{"activation": "squared_relu", "norm": "rmsnorm", "rope_base": 1020.0, "attn_scale": 0.306, "lr": 0.00258, "lr_head": 0.00948, "decay_fraction": 0.607, "steps": 7239}
Each number is 128 + 24 x the weight over its row's rms, rounded and kept within 0 to 255. Layers, rows and columns count from 0. Numbers have three digits each. The size before them is the row's rms in percent of the matrix's.

# layer 2 attention output (transposed), 384x192, rms 0.121, rows 168-223, columns 0-63
081:151152113108110143140142120125135138163118141112111112127131117144141085154131124139132105118131094110133133144146137131119130113109088142126118169119121124144145109118136114109109139124144117
116:132154142102102105131111123125139153093119132124157140097087116090166105145134144117146112119130098111129099170110112118091140122150118108105147135125108117178181135179133124166129132146125189
107:131095134166145120142104092111152111135159111122096165110127113131116137136147151143079141075118150131118099106122128153119136152088123123165148108134170145091100149145119119136138155147115099
109:071117120146095127141138147150145099129161115127157116125127163109101150114154121129139095152135165133081115121092136149167120093138122102149127129107114120166100106137188130117152122103157124
103:163111126122105120143136137135111104133146098099101132123161148109128167099102135067123202101119131124069135096099106126144114112129133143138119115093123132124054160164131121137125179095114157
109:046126106101165102147087148113156143112155160174114096091134150157105103111138122149150096124085146108115125125123097082153131105144120101151114159141121080140129119133179108156177092134132108
081:117140106083132154102144150145148122185127158123137146130184099159108109175154139146123130118160102141160134132125141118120130116171093131133115164153147121156132103101145140113124116137108121
118:177116145149132147109130149115106095096105118100086115134078147116154167143147148094107157128094129103136137130150133132131131173116092121113129122150136128122130146097095143150118148117165130
100:151127140125163161102139114150136148149114140139162124189148094142164123138082122163140111135173087142172164135151081111102125122159170137117152140126144137097175130111093180093125094138127158
086:173122109132092161109131159138112088141152103119108122140130137126122131117134147079148174100086123122106112138111097143168123108116092145134152124126137124142119134122119113132114173117132154
100:149089120162149103129133072121083123151064098112121135116145120133131122139107156137091172106129122146139133125118096139088108137091140153156141139159134151088123156176120136132101162150124113
114:130113112113108139129115156144144104107150109110091105119124153139088143100141153102145164137131175148092105097073162129155129119160146126101128094092124121142115149123179113147137156107129134
108:077146133069104117122107164121119117118188154132143125096168120109130101141140095103142101123108170106130102130100127126142118139119155115169122096111127140144106109156142110086158106071152093
116:185119129166146144132147139130089104118118073122125113123116137119133141134117141135085125131089127134153162133107146136165107101094112152125135121136122151112147131105091158104121164065097085
101:104141129144121164133153123128102121128090126129163174153157112156128146134140117159147141182155110134128134141135122121136129135146105107109136152202128111134160114126109136136094112154153180
091:186132140112120121073118116125071095124120090124131117156121142124148160129135185104116157124118123122152108165091130160122135134103146149129163106124146159122143187141121158105104166116131153
118:116116122124155128175110139090129149125099115144119109078130117131121096143118121129146107122056116126120145143151132088145121101114093113159141135140125144138137120170134114184106130148149128
107:135107132090097145101112130128117121113161109153109109118105143100134152106157121078146139107071146126118129141125126110138141130090140114131130092094106155165146118106117112123146134096148129
098:201116132172120105103105100105097087097118087106106146144112124133152167104125143049116156100085141095099095140135112131133121115084097119135127122117144140124077161104123120155110164119110148
083:132116142071107168142169196164119133153123107100129103130177135137118122165154119139150150149131109126134146108112171118138113103172117137127115133103099142132100115118100112105089152078145126
104:105102139116155143153141174121112138106113103102091101124124159129114134134155125144117111162096145145117147092158172135139127146128143131136110111113133094136146148114116110124099140088183111
091:134136128111139152112177176162120113133116088097142145159145146126130121140166135149146139149103119136164108102123168163126101145146089136101119098116121129136098130103110087108097179106125116
083:173134133115095152135162148160115128141113114124129127145141124128134121107139120088144166109087113124126109138120123136135097103124080151118111119096107147147105109101125097125110164089132124
098:152096125115097126129134169142071095132132108141145118135125129155098173099142116079143162126067131107086109132109158116171125126109110126145140097092110141140080145123096112136111144093152131
134:140128159127096151124133119103116111111106117126143152141103132107114123081108120128104114146133115132171178060173097121110152135120103133108116085123122173125121118125124096092113125076150107
123:135141079110160117149185111130130127092116118094123150117132136132108110109109162145128131074107120088109154118128114145133154145146145159148138114145103120131080111181078140101098068122113128
130:093109124138146107097142124098116135155149143143140106101111132151182147117108112105152130123153109144156152158147081155159115089149134136140093136132111123094152108140154159139120119126127080
130:106109078098056089144119118107161141152107136139133127154156154130142168102175099101106136127137097122102145109114107147124120151129183134130126160152101069124102133139133102120129099092137140
132:103077106105105123110111121111148145120106110086119146115178109127101104186166157136162083119131116155122138092127112132116121093158165119164090109113138082130085116117146120121123095123134137
135:118117178129153101142148143147119161134141095174097126083153114152102160115110126135116092117131139133103077192175136109148127140142166156148122182114127133151145113167181170183125134152164115
120:142092134140100167119119143123139094137107106117079116115140134155126132110119138133129114115078141116121110135110125140153134123166154139128172088168148130097092091165137165125111121112153069
134:151110150090090125091158113114127116105138153088166143099147107100100083137141107115132106144125078094177142090151103132165165145148117137105139115134139140128162063113099157107134118136118116
124:112087147115095142106119127106129129114104092118104166098157164175132140074104141147139107121122088114143144098092124096102130108140120133132130121073126111112121139130101070076126121113117135
136:102105127132094134131171160167122163113107192130149140101129130148124109092141108053120136142140118166140082114091113141167124136167163161147161148153110116142126136120137133101124142119113115
130:155122116171116131125130088135135098140110138163107120142155159149139119160127140135121149094093118109111127133122130138143145117115156107142167118187108120069115154142073160141106136151146172
128:110119106096162137123080145096138148140138156135103136069142158153146145117128110121115119134160127135125124128141116113108109128123104132147161161111107079175116125153162128074161133123135090
080:117130143129141100127127128130126139093131132143145116103110121105157160092141138128140127151134166130120141126160122120134112131125145154150130105139110121120146150131136161165152120133150164
126:110161112151138068169173132110111135149126126089153137140104120098115114132109117110101114123172138121132139155103133158136122136145154155110103140136141176155122101138126126132114103149100074
077:098100117147139087121105148098137142109112132115128154088110124118148150115123135111127122148141164133112141114110111132130100129122150138126146090149126132111100134141120150117152133131107132
130:136154110150151154135103170105102107149137169145116132128114140140182128095111129099144129142128121161120094147144136161157117082132138136123174141128094124126121171083160119111164147108130113
109:193134144153087103126102139123120085137161076165130143129140114180118134134126113155166110130092094119126139156132114106108176144133147101138142128109154145102103151145127116131088162149137175
125:169172118136171118132199114136101118119165141129170118117134111094098082141082143127102162117127144123120162146122109148153154124123114141144168166125122186185131107129128166124116093123139102
114:142119125123170147136122153155100107152169115180109124128136158198156144085106134137114133124109142118100112152126129164125145115146148174126164170131117138140098149158154124101152126117155075
110:147081157141084163120170117162107134116133144110141136121131151135103105128114128086080162129143140165125117095082104142129138117131110132118152175115122151120131133117092105071126114126114115
137:150157135127112181102118167155141154119152091177132119133091103105100132131136179165126124143104150129115148161133154175104110116140109143150119143169128137159142140139171120131156148108129152
116:099161099112153125144111130093139164142121119162078173137119129132180129127138108130110119102131090093103160109132140125090095148124120116117112112162134104114123136107124092104110165113131115
117:108072111142122184141131138161124144109102178146102120135122134164157133093120136107140184114102123152103095125118123111143114138135153126160147128148093078088072152119112136110106164082145159
080:116114138157128098118118127105128140101136126131140137103113120116151152104126127117130134159138170144119138114120114127126109140128163128124157093155122149118102141141120149132157126140117140
125:115159110101113170098088137123137186103156149122148145127074143157136156110149138127142156164138127140130136064107115148142157054147102126131080115106137124125122127107176095085117114106111090
136:141084174160081118100138127105077127125146146097119119135132151127129131119085141140161100137138125154128145136126090123094140123133138144125119150094155131125118125103131094111128141135146138
113:120131131109153099122192098136125138091114140106196111123108072079096097103137121113132127132164121117142170137159126117132148137125133135145098149114091138197160144115113145143125085113127146
139:113120150135137131078151131134109094144142098122090112078174125105095081134148142103114119110091133139146142149106127106138124149143091126153158129156130115114111117118129152149116125117115117
133:133170091095145127127146129090127110134146155132102126099157138100116089088118124148113134105119119119077140135120130151118135133143136166115162167150108160172088062152141130122125098092148084
107:077162096103127104120117142113114153115133126088112150138101144140141112114135159126141099154144108094146162122108117119121140139142105143123080110139141093113096118121134128123112139117085100
137:126132121135127092136119112099146128171103087100123129105136106121126138180137131115073104123135154115153121164126080129134090160127127121136146116155133123152117089161168142126128098136123085
087:079111104131152101128117127105132136088092177096122149103104125083127122104126130113132122136145138126112131123127103087128117148107106132132115108117114089140128127103109144134148128128105132
# layer 2 attention value, 384x192, rms 0.125, rows 169-223, columns 0-63
109:112090127115134098112138153109117124154140117143105154117117121194133127153113091134138158166155120117121141151153143111149139082140126196148110097147130131097100119169117134130137122138109094
108:135134089100139121116147105168130110118113177130161134119137134120113128151104195130159110068060154083117145110147159146089135115121147107131098150097090128150144121132144120166113122119114115
104:146122107155121113158122116163146122182154150118092147117118161134123196106177144112115153125104106150154148127126096160087158115108104115140114138135150138121126135124112110107176131066112120
111:143121134092131145103163160139129136152095138125114102144124121126129160123146120065139178141096142109148136114130124135127134120116116167168119093109110128123152104118117138075101118113110122
106:164165156119070115139135109118145105101127085123149141112109143106154139141092153121124128142126097111116101145129139120136139120144109118108148116084136154119118076103123120149163102178190115
095:104111142118116102152102134144159107116121112141130074128159104137127093083101106106141117111161114134114126128117164124119152157102110094120093156124146122120164077148178110156072150133160117
109:128123124112166111108181149131093157176150115105168145113145073131137098130133097130148130078136161162130117115099117150139092130092139126141099084134095112150121174193146121135090116137134101
095:092123094126152129136068124073137149098101117126128139114138112113099090177147107143100114156110169112143115103136136097181114145151156144129150145180149119151108117142136129105093134124040132
099:150117146127131139136171144167102112155085153112094104126150157117106134134160121102118162096103119093125123111129122175094111124118142133139114106085110120139114130109143115087075119102151171
098:153157089078135144099107116083143126086104170146145127144133065118119121150136144118154106123074142097092178116117162140127141128128131137114117154112103093148132135133143089132112132121099150
102:148119124139113144151188155161128112163135130107082113125129207135154170137133130101124176108147083156170120133140106182085138122158119087163123124115120142116134137116112163112140126111101113
105:152119157158139117166085138157124124120129152062096091133122178082114135109111121095115145131148115144099164121133122111128106150144110132131130167140167143178103117098113115103184123086142134
109:120115135122141091083149141118108123135126155104127195132132129081120136106111112159138112094120159143110091082080092156095121126079127059140072161134115110140140175135150098125147113136132112
100:107095112151130131085117132076127156135137136158137108138100081137133117111171094132125126131114118137138155161134135114167117114117147160108155141105117118120115129161111130142098158137143110
101:148103125136129158142127145116130120104075154098117135112132163144087120152161091145126124104102148109112193087146159150086136142113167107150108115179136123148121160120127107117095144091064151
113:145152139062083095097175089139136098123149088152136152100125098111162120131098145104095149131093111061114111169124143114142127118122128149103152154093121101137121102091160104176136104140159120
096:158138145154141140138162154156111117147112121104118125123123193085116147151103135146120133141139113103128120115127093178092076149107122186146121116087163127144112173093105098088149119080140163
095:151123130108131129140178120185127119150099149128147114092116136131125175156122131105160144094096153095147106125149158141151090124107153129143135104126098130126140131122117119114107135126110140
096:135099155107145118112108117124120144152124114095092098139149111099128104076157108074113165143167099149125144142113121125127132185105106104138104116148159116162150114103175117087085129103136117
119:152149145134120115113169101085113143129159084126115103147135074113160125105126133102115171114117124133155118164119111131117128157110115156092122095110080132156113149129116160154117099122149078
097:149104131142154124113131121116100149150115144089123098146130121153114117101144102132122132081170114163104157144134122142135157153095140107117071138131098125157187124148157117129135130121166113
100:153103144126142116116128140153076103152130163085097095117122168115114142129132126121148167107181134134119126129127119136127118152102146147130086130128129116116158140110138104070099132095138172
097:168147200126106135098184119141076132121145109124131118147127167072135129097191128089133150087108127123140111128128104135112090168123150150118132101117139130143114147091121117074112103108174148
120:138153075136139107128096128106130151126152140143161132118148129132135137137179129144169146127141152143101089190110156141122132119126159126156173151080111101151115143109105148140147122168109145
121:134118182149089150122092137126109117138141128137127129133102145139118161165144111078114138160146154173106093102162149085089082101132135106107099118138122118122163148077172132136144162141137108
126:169135089113089117152132144125137106098078128086142128143137144131083102123136136160109118117130162124100130100084156130103139148109111127119173139135142136152103146133131093151133143148102159
124:131117210170162165122127151135102117111126082095134114120117126111120106156094149150142122138098174143144113155118152115153181110108102147124133105090142161132136135124126157143140122159109129
123:120168153126156143140150134161117129129135124155120121123101144115136163089085090107087164119112140115123094156129138133128133144089094160120170166121111144092181144169117121145130171128140114
122:115118114112107146110137121118150100158114152101113140154129130108133083153115154125129175139145111109158143076076105141105111134146121100101148091156141116117135110110071092116112108129123149
118:126176097088145125150140120150102157138143165129140137152135124121107117161134115098133171113172114156130133091160111119093116112144100130124105158114120100131158166122123085125118140173112180
129:104155103148181142140109124120140142148126126135104124170143137112150180135076166134119121113131171160092109171126139143084080104149152134131134132094111128125095189144145105126106123121145138
118:145144129155160124153137123145123132130097160174165064139109092083112147152139088127137138128100187127107098175137171126136128131082149117146148138150102140124112121128141180156117113110135119
124:169141116124134093131112123093110105142112087114103090144116127120121128116120110173138126089115136091146151176137139136097157137096100083085126130109136129107141091139098105116122106111109155
122:121135152096125120120107164132130143142117121078138103120093081107108161124128139119157123146122139171145151137128111088104076136128100139098075106078138129180122129134189094103154112129125107
122:148153126146123109123177137127125108118095129112145090159117103107143128132107150126148140088116110100131107144116160108168167144115166154109130122141146152101150111094120129169110109119073146
106:144123131168127120127131121101140126138105129094109151126122135126126104161152104136114132124141142133152116129082111150118124149144150084109158120110132149148061108154126100100119171147079122
112:139079099084116145095097126152131095105164149143118173116150170197113101132137146124144140155095127140110143076143150127112136085124119117130129134128149080122154126122148130153145139109160156
111:170163144123160169113170092133119090086129121166142152145134163116118104153154074157168144110150109139126134125144140103099157121136111102122138161122118149117142086143124122138108163141115163
116:165133104110098073146165124146116119110102124108121127143124142128080120129147101125150133090118132108142184105086111119091155149106114119120117118142141114118136098158102131085117140119127118
112:075120127089156164147137109164132193142092168098130120157142130074115124155132134116107180148134176134145113126146120143133076098136118151125117088151111118155133134140113144106150089110159106
117:121093137122080122133075123133136115132108132127117136159131154180138149148147151099147115133139124152128085106145154082092087136158145098092067108144122078105144165129138085119137137125135125
114:144136124134076110155136129120121128126066166089143115132140129097083111168111115085170144133139117122146129064141135096132108117150122083148105098150141110114147108103102111150082112143089171
109:160169124153153126122080132087132121128108115179145084149108094121145134109126112146161102131084142122120115181150173094116128149143129097142084105126117112120128136135141129168111117098124148
130:112116117149152099148143104134119128122129157077132129116157157150128126125140097133131127131172096114124103106149095084142162141147123091124141134130121129066088151096106140113097103151103106
120:111101135111119105116158134147133109108121160104157087087148136122101114148095163133171129135134139128154097126135147149151178092117153161124167152080124160157136106150141173144162105165105151
111:175174151135105094136122156102107113125126079117104088114124105107109132116183092143137106107132127107167149160129092135120154154123100103090094128130140175132177110141120120136139105167094113
184:161138121143171144116125102117146109124112139133139150145135175100113076172164111136162128125168125146141163151156146118097150125172094106094151148100108141123133082129098132102089168124109176
112:121130090196145115159154142135103044115117137115130135137142123096120129120154087144136094121109122145108115167154133116110142169115113118149151135165106142112105157129107158156156155131119157
133:153147105075174115147096125131169107113102123164130142122157088123131104129145146126102160146106181105137116136116148134135124116135138098156147111119123117126124142127111141153138122086163121
104:130102151143110136121078124105145129138161096129105174131124167172156161137102142146104107139124152137121095160105138151133105142123132101113149127143130132086112105128124113125131155129107115
132:154107097074094138147128127151131168108129135148144118162107123166158155135104119134141147111155139128106105121128142118124131111123130095103087165109104111130165167158109096113153163139162126
126:122098155140100131143142143183124141113116126111152135142134143179136128192112182097147145124147141108155106098141148109119148110147136099124103119140138102108165181094099137113118145162105146
107:152102111122145150133166114128140096106134119165143143111129138146122166136128103135112148103144122146085083106170161142122125078105135143162179159124137140155140102121128149153153124143160136
120:155132093103116171111159131143136132104127168131150127154105153135144102106101149125164145109146101156111118089125173123124166091105148167113126163103151121129155151117138111131114128143123148
099:167141130133123132117174123123141123135152077175120119118125119178169149132152104149129142109125116102144108119114143170130163130123152122135141165135142171121129091166146128133128129112117130
# layer 2 attention query, 384x192, rms 0.129, rows 192-243, columns 0-63
108:090103150134121149122142145183136157141129103096102121142058096137161117113106129077160134120136137120133138135131122131172175111142146138131113120152107160109105092145136148112073130108164113
087:125128121120074138138093170124166100144106090108143111132057152145113118115131128110116149137157144138131115117142117132125133116164136162115084137094162180118131086090106126173164147121136151
101:122119076132156160128122107103160140152114145103137170129181175090110158152171165128123131154134143152143112105116097129085107127159117159150168114138175111118135128114137172132169113144109104
088:148135101114146169118082095133133125138156118081120133103148170140156113147158147133168167129085115150079117112135130133145112118138153136142099156148157101161126127171095106094121120172124131
109:171148103106151145130125097129106099156090130121125147143157189146090157130163176139138142134122107144123118109142144144093111151154162118136126111116164108202135134128135087109142136140102136
106:120124153126166106139150112147126106106103094145162126115139082161114118157114118109158120121123146132095130131106154140162119137139168144167134110137139126166158147120147160162103092163091161
112:086125099110103102114104159102135164139124142080141130109147088150131123121091104127148128135136146098116143118108103134097106126122074164176119087154102131087086122157100132098117123143120088
109:117108205123146170157188112112080155119125121127124123127120113118112138125136083122151090114111134124165140100163137133153089104092132153141150118128144131122123159087124141138117136141152155
107:098127115107119123127118156116163120169121110117150145090088141136126138164159168120107139132130116154107114139145120122107160136136131145138106115127140159130112082135145138198154144151135134
096:102119098092139099139122073078115145156096181121155138145186180122146170165146178144115109114128129134157125144131149140102131106143134091145144099165161101173140132124126151126134141128075136
088:142163115116125095150123086108109127178105166151147128156182156092114127125129151131141149125128116114116164107096107148146104127118127112134139170127106124158125147176082114131141088160128107
092:144098100081103091155111087096117131144155153121139120117205145117124125119148162130138117177134112127121102161105112113118057139145156116119118141135143108132108150139148122138203123136151126
110:148134121141124097116123167125148121104139083153155096114082097123148120126126142118127146151131126102122120183113165113175165133089142142131070159140113160108142141136147138144152165109140158
107:153177111096132159139139150103106130090138116169110106119090124164124134171122135129162128109076122141118130169142120135147181116112168142151128145166135122084149170128139154151111167132107166
113:142129108120133117143157141136100127112122106150132070121115091112146115128109119095131150118141108129160160104141142115171110102082128155127133150151136138166132145164170137128112154184149115
112:110142093100145116112108133081137163117122130167157140121145082136154108167088103121109127104139121121138102149104132109110154112127111127135146137146110112127120120103129161106083131180111112
125:124134130153165097103106151111140161128113092101124158084137117157126150140115139122100124115158145185137109158147096118120085115134114131114084084111161118126095110141135126181183101168114121
104:145088094113097091099137135125130143135121090157103134168118120139118108082115107129133177119127082116116114111111136074120171147098146118140146143151073129078125124136107113123095134141153163
106:125153146117116143113178147118083148118152121117158152113142132135112130160116110166122104164149095127142130128132130160122162140147110166116124127122135115165106129125149093115109133119145076
113:159124138134109161119171097151121110116147132166123116155130096112109114099118146150135140162145132099134156082128126129136137108139140122103117160160110136167165165117132115153085117112117093
101:138116164152082076112160168172134170124152105130129109153089107137107140123109101118153099141172126154112160134122147128125113129120128148135121127130087204111109134102115159117147106129160158
098:160119110120179142142113129087129136139117133144087139164127171126106099124167166157180114113114114125120111116122135127097145106151139138127160151117105150122161135095113114089104142125121191
111:089084102149135109132091159131179124160100134118128116110152101119105120088110161136091136122180123131103136093096126123127092114156110098131140129119105172138151105122132117142147092112131092
091:084157069122137181122090107078126078136108133113106080110156152139136151136154138156136126106079099115100113148120105134131163120145178110135116130103141100101165111144134147118078171152101131
108:146138108131062075088107145126107151147132136117093151153123156120113116115080142133132158141120105132117106105095120120093137133157140104150136118120102146158133129165130087125139158151134154
104:104162115110103168146121140154096113130120140119121093120114154123107174156147111124141130101078123107150096133125146180132156127099156135160137108167144110142139163162142150076086195126113138
119:099088180098132146088151130140135131127109121126139156129153139108127087114101099143107099132144140106171142124138115139121156144103118115120135083161133131139093083137109150082097146117135075
105:112132127167077121173132132138134111098144136102132091107102111149166168162156126134129093115168105120135112149109129128187133131156134112115115138114152147099157140108154157147101105136112147
107:103099106147135134139079137120155067133126139137140118129135189133156107134123149126095179126113164117160123160115092131144109132102131107116116100120184111081137079130131150124120136107135168
105:084114106155116106147161145131113119127136108147131096142123060163136094174096104100113143093127089138151147154118140121180129174090125130127113120161134126115122127162135150151082152180138091
101:151125145144130074117131108168160181127152142133143123123109125135133148113124172103140148138179165115128100110131139143119108120121138142145083133155116134148122165120138138112202111118124158
116:141105126105092117112097129128146117120145157099131151154107113111136100086128150131100138154135142137129146117126138090138141091136114120118118136135100134107140082111089134156161093064137104
145:132118164122098152111130068108150080150151102117135190120148093106130092122117137136118111133129133101096105075116112117113163106129117124183110120108123127149142130120137099136138127121169088
109:152108185108143158108124082109165115159166091085160164129176108101155108118122150131107115120119100144150131124122118090117105134132124124138104100142133139164140103112108107130139132121164078
100:139138155136149125115144157177105131121084140139097113110068113130151138121156145131110105095133183139127145134127082106133157187124159137136144131137121118122117093119159103099142122161096166
080:144082101122146133113094129129148139127137111128140123155180189108089116147094120114156132157125108122152151101138154137125081102150151136137123126116092153122135167169120129138104155111127167
100:094144128159150147129151144091099128095143124140081128100089141156160136073143120127135123131125155131134118149101114144134142135087122123134121089131183104126111094099132134139177094120145094
093:144154100149110121121139117145120099145103129116093112097105136107108126119059109158140153142110179093084129122087149150138161143147129173121135139059083108134106151147125127102118160109121149
105:133139135105121122132123138117104126149119198176090122124156195103147113142124113128164153121116151116133111136130077210084138082128158088162145149129144101130113134143117121143132110142111154
100:161122103130172154108128126180126122134102178160131101132154145129124108131132130140123145124136130123134129087140124140119101143150135114167088122146112135160144175150140104102114156131082157
113:108144166102152137103145108129127144130175101108135132141132085114128083109121179165120157129188160146169103145109140118154084125146109123097143108119185139161090105077089140113133125119147097
105:123122197129121115137139129135116153140158127122119110143133098114139128112178120149118167148158174150169159198137137115133147173135132124101143108137148114121088119126125137078121099164136154
100:116124064139136182114072118172144135122093139153138131150146164165102127137145166143154149120091092098105153112191165113123128124153118139171159130128121131121165147127107091076139124155106122
099:146136147136161099106184122085105111130120120111110140130126087135187118108098137116102155098150144140171082119081082144124111118101103125089083118116150145137110089124143111170138117086151081
103:128145083098130153103119135150140157125150092122118092117096158150076161138148126116128121142135152129101150160161178086159148142118127136166113106144076120132146119124101093099152147122085150
113:086118152139120106109147158155153145133131146091113103140103140110126120140115100126149134113141146104127108097114114168144138161129116162096156129115100149079155128133126138091090189065090176
104:127118158170130115112152124131151173109115109133118162160102112123137109166128156134169158079184143124157101124141141166122135108132117140115097124115110194095152149159103138102107113046127139
101:112123136117088111146108105122142171123138126114140151151129071104141111114169125124078108124141111133087122123077138128145137144152114162148170122134138132153115098130089161117148086121122106
096:155092148147177112123086121136135112127094103121122119160131142126169127154174121118101120119140139137159103164128096131128121140131127100145087111151154143163118087118131116146129105126164143
107:120081154119156096139151161151139170124142113101119141106140112128121141149100107121104166125122159119129173139141133131143129144111113140127146164103083109094117149150108125147068155156115158
107:121106160088182127137086107145140100147141152141142146133144206127137116153132159131128136065134132098156107142145067158104132133102151107160131127179139132100158128125118086136124140088125113
099:145130153146128154129166112092120141126189087131141162140152115096111098175108140139124136090152127125092161158139180121147140101155147123147137160122122104114101130147068155139124107149146101
# layer 2 attention key, 384x192, rms 0.129, rows 192-242, columns 0-63
108:098118179131107100137149167142087117149119088112106102086079123127160115133132109110133147080094154159133134160131136135155159135122165180109102113145113137105108123142169136151137168153148184
085:148092139118102128120136143170161112162152078123126098123127090126132092135112155143128116135101104123096142120111108108129142165109148114141110085125141166107055127128121120135118161125140110
110:162146080161153141138095085090110125134154151154134133127190175113141140122145108164124102154131155115124089159110137165068098116156111114130136120123120081136149120121126157126139086124117129
099:146122139137144145147102096104118116145110167176156124106169148137145179167102128155138109119096093069172076132131145112098110093164120117142150130117155075158140142118118115126149103132114125
103:154159142131156148110147100161075119140124126122161137120154143113145105131078136180154128110122119130136097111131131146084110143144118130164155112135146103152129162131128110129103152144129106
093:123149142172143111157137114107148131141102093144145100115119089104123135138137130132145095119104123118099161071163170164132133141127162131171119110124144100111182117096155133167122125132061129
101:099113115134102112164089135125126181151111145117139113103133090130132156131120083122129123118117132102124132151115141111087133097130098123140125113153108112095126119130098115139133124131123091
102:123136183142133145161161113126111161133129143124114141139115112140078124123130103121137113152142135127121157080187099144129111137094144142142128117127133145108130157134095142129129118119139159
100:091129142097149119110126128130158117171144128116104133134149069131135123132148143103154123124099115153128131111158132122136156132135157117181127115137111136148086109133141132109108150160117124
092:148104102123148144127086115083127125120116147145114151119220150158159146119110154152111114111148112130166107152089133120077102117145091097117165130123145067137127129138098142117130089128103124
078:134103164154129106109136113114115133110112139120171156095140105089137167119146134139133129101122155115128111151104158106135112146121144149128139154140128120191194152108143134082120099144125123
096:153076113072103151116145101116113111104131115099136147109145184157099141139181131114147156118123126115109117160125164124135113104161157106154143149099152106126107182143077080106111115144144164
106:149107098150140087140123163128118125096117110109119123112132112121096130099134121096129151088126144149118144118095115087140125147087153088148147133118143103112151146165137131162125098134138129
101:124153149071151121167167085157118134137148100155147150149111123147133117162128144101137147103089077161107127150145113150159181098110198150193138126153145102117137189134133149148125127106096149
110:130109104123135080135138100155102138110122106113107124116125067124136104129140120099127178119138117159128150092132133125141123128123155166122116134168132148166113136122162112125127132163163137
102:111152117101159124146109106077140142126114132135183140143140091121138146167142100118117121138124105148146106169096133127120150096124144080127136162149110125134129097071165141126080130172084098
115:117168134135179070126123177111130205132131116098138134148123100136138147128114145110088117109148133179139101124144093117130109137127109118117119074124153124129107102132174168173174098158113071
105:121075107107102106110156154137126109123103105154092130128133139139123107085135141113168152116109080127104130116108116079137161130111149101138126138121095138063100121119116070140040113160133129
094:138150143129118151105149114115094143157168173128176135135161124132121114154103105136144137151146129127130104156127129185137137127142122143136139130130135124198107130141122089109119109080174071
101:161096106144116149100161105139125066099143104144087117122135136112138087092138118181150136123129101135118163065146166112112111120138114139134123140128118128123186190105115107140112132107136147
108:120100167131093107127161145171175144120147083110119115142084117148140151112093140086167139112152122161080145140151149133103133110107135150137126126102108169097115105113123145122144134125170169
110:157127116126176145121132141121098122101119093151113121117100149146102107124158144143178096121130155113145101176133141116097132089162146107129170164112104114113141160115112130114085138122122180
105:091106110168130114132086163107184110145138111113144081111138089136138137108126149153098097120174143132096146134113140083126096129139107101129133137099107132123155092101165142141142155147127082
098:097155073129126179121097132111116098109116126127109095114147146126126136161187130157090112120087102101143113134120095114149164116137162121145134145123130091130154146129146142117073144160088099
101:131099126125070090128145161143100128167140116126104157088137159116127121101097158117137165113140097138090089118099119116123145136159145115142135125097100150165089140131142067138113167178140138
107:106148141098073158190127136167104100166141132128141123111115166129114162158131115093108164128074112106142110125119140168123148126118148161176159116134145109152130138175135126082118196139113124
108:135095187106108135123130136099131120157143130117119130103147150125142113149103100116147139118159142130146153127152121156082102140107097125103140070127129137094138061135125164104125140120141111
093:104151117151098123166134108120140114089108129070126118159124108144141152127176134170103067117110145111099141135109141138192126164128146135137129137122149148155148141139141180128136122146087147
096:102100125130163107147089134109107147124141130129109134138114142117136124139146129121090128119119154127160134149116084124144134120080117122110121102148166138088143088115141193139130129105110161
100:072100127147129101141152080132116117136126103110124151161158057143138127148118111089125138099124090149139129141117144137151157139093163126145114123176134134130120102125149132140085150158126068
106:144132163143119081125152165149191155118149110158147094127068122110148157098117158099146133101127144158147145116117163114089113147118117119140136142103128121105122113131139130155202109147124158
108:118108143083097157130127134111171112126157149121131127140121126136146119134110168116094144136145160109084130103135132083161131111113104148114123155089088129102132071114100139180168116101140110
096:162167162084100166152118123138134144135147077139188077113152128105084128153175138142130139179088142139125138163115143089143056135141100130117121148085140150157101109115103151114112119115163133
101:141114156109122127098140102148132102166143101091146128136153166147114141136143182138142141136109152179169142160117162113127097136163152102137150125101152098136131106122107128119146127139165125
116:114126086116111116101128156090111153117115114156094075134102112109140135106147126132161113141108095132081118140128102116111164134111144138139122109158077105109116155154159142118083158158085122
100:131119166128166137125121115165140091131145144105148156152150132128115115127140143109100138120161173125185140123110142136121070120149136122090124126130171162151114098106098106122152116106155132
095:092111121126095068144174161099110115129123119110075125132103142146140130075121110153155127143125114161123111112086121125137179161138129117180149122112128085136113120152140162151140126133137135
103:127173130136150140105143109109106104111105128090130120147131155131127125097123125135122118149095138084129109092144149192120092114154123119114134147102149112128108119150077095075109159101103108
109:133135156083146132094130122155134097197164169157099142093154107121172107096145122098114136113089146083122096143131136166110147108120180112161138115099157113124124111132069087144092133117166137
101:130171117124122099119152169182136142142158139108119097184102157143112117135138145070109177133128117141108139154112097165121084109111171112133121132158139103161105103099110094087140119136104156
108:142133120114120133096134061120125107138114086120152138141163117133104113136133160194156116159105138139137095128150147128145123125166141105139182137105117120129133151106107130109085152133162090
083:100121130158158088085159157110122114119117170140112143122122118136128139104082126136131113077131097109138109103145101144136210144099171137120118136135140098106128138142146113153171121131130123
101:114129154114104126126106075163168141152116068154114094128133146132108150138176132125132146196125146154123132169130172108134058095148115144120144103146119140126140116081123137133084128165120116
083:108129126174139075097161148080104095133136118085147140137128107156140107103098145133137110089134084164156111111118118088098149126119149119100127134101130100147144091131152108095140115101166105
085:164159124108104128157132089115135144108093114126094120142088128151137146116133135129132157158124122125114156126134154138183157088126151179101114129130103150109142180139115139143128154176076163
108:171140100175137124090102169154175160113166136111092124118093154101129098160127131106113143123114144088135120074123110125107145133109108158105104146136141148095126127125121118091129121082103163
120:135162109184161083088131149149157127125149131109110136153081132147142100132093124144104123101150137104153108094113089106128138127117122142077123134116127176134128088081115113102087090077112142
105:129100106178092127155107114115111126087109099161154118103118117137139158133135137114120100145179119132117135146125091059118134145107083156154107167160121125110133150144131155148122115121142120
109:070112168140139074089129137106140096113139138135107155107085069132121083117129119132134087122126119141149117172118051069119144144117153136118093140138161140149137110117118126148148113111173124
103:103128144119167143144106126146154139102137151091122108139105099109132103159114090105115145076151140108121157110129075158127091135099086127107115107147144174110152110151116106114110125086086135
107:120113092106145061109109148159173100169150141134110100152099126146131135110119141147124136110111144113136091141072104129116169139100140130125126111141111165142143130162103109151149086140158137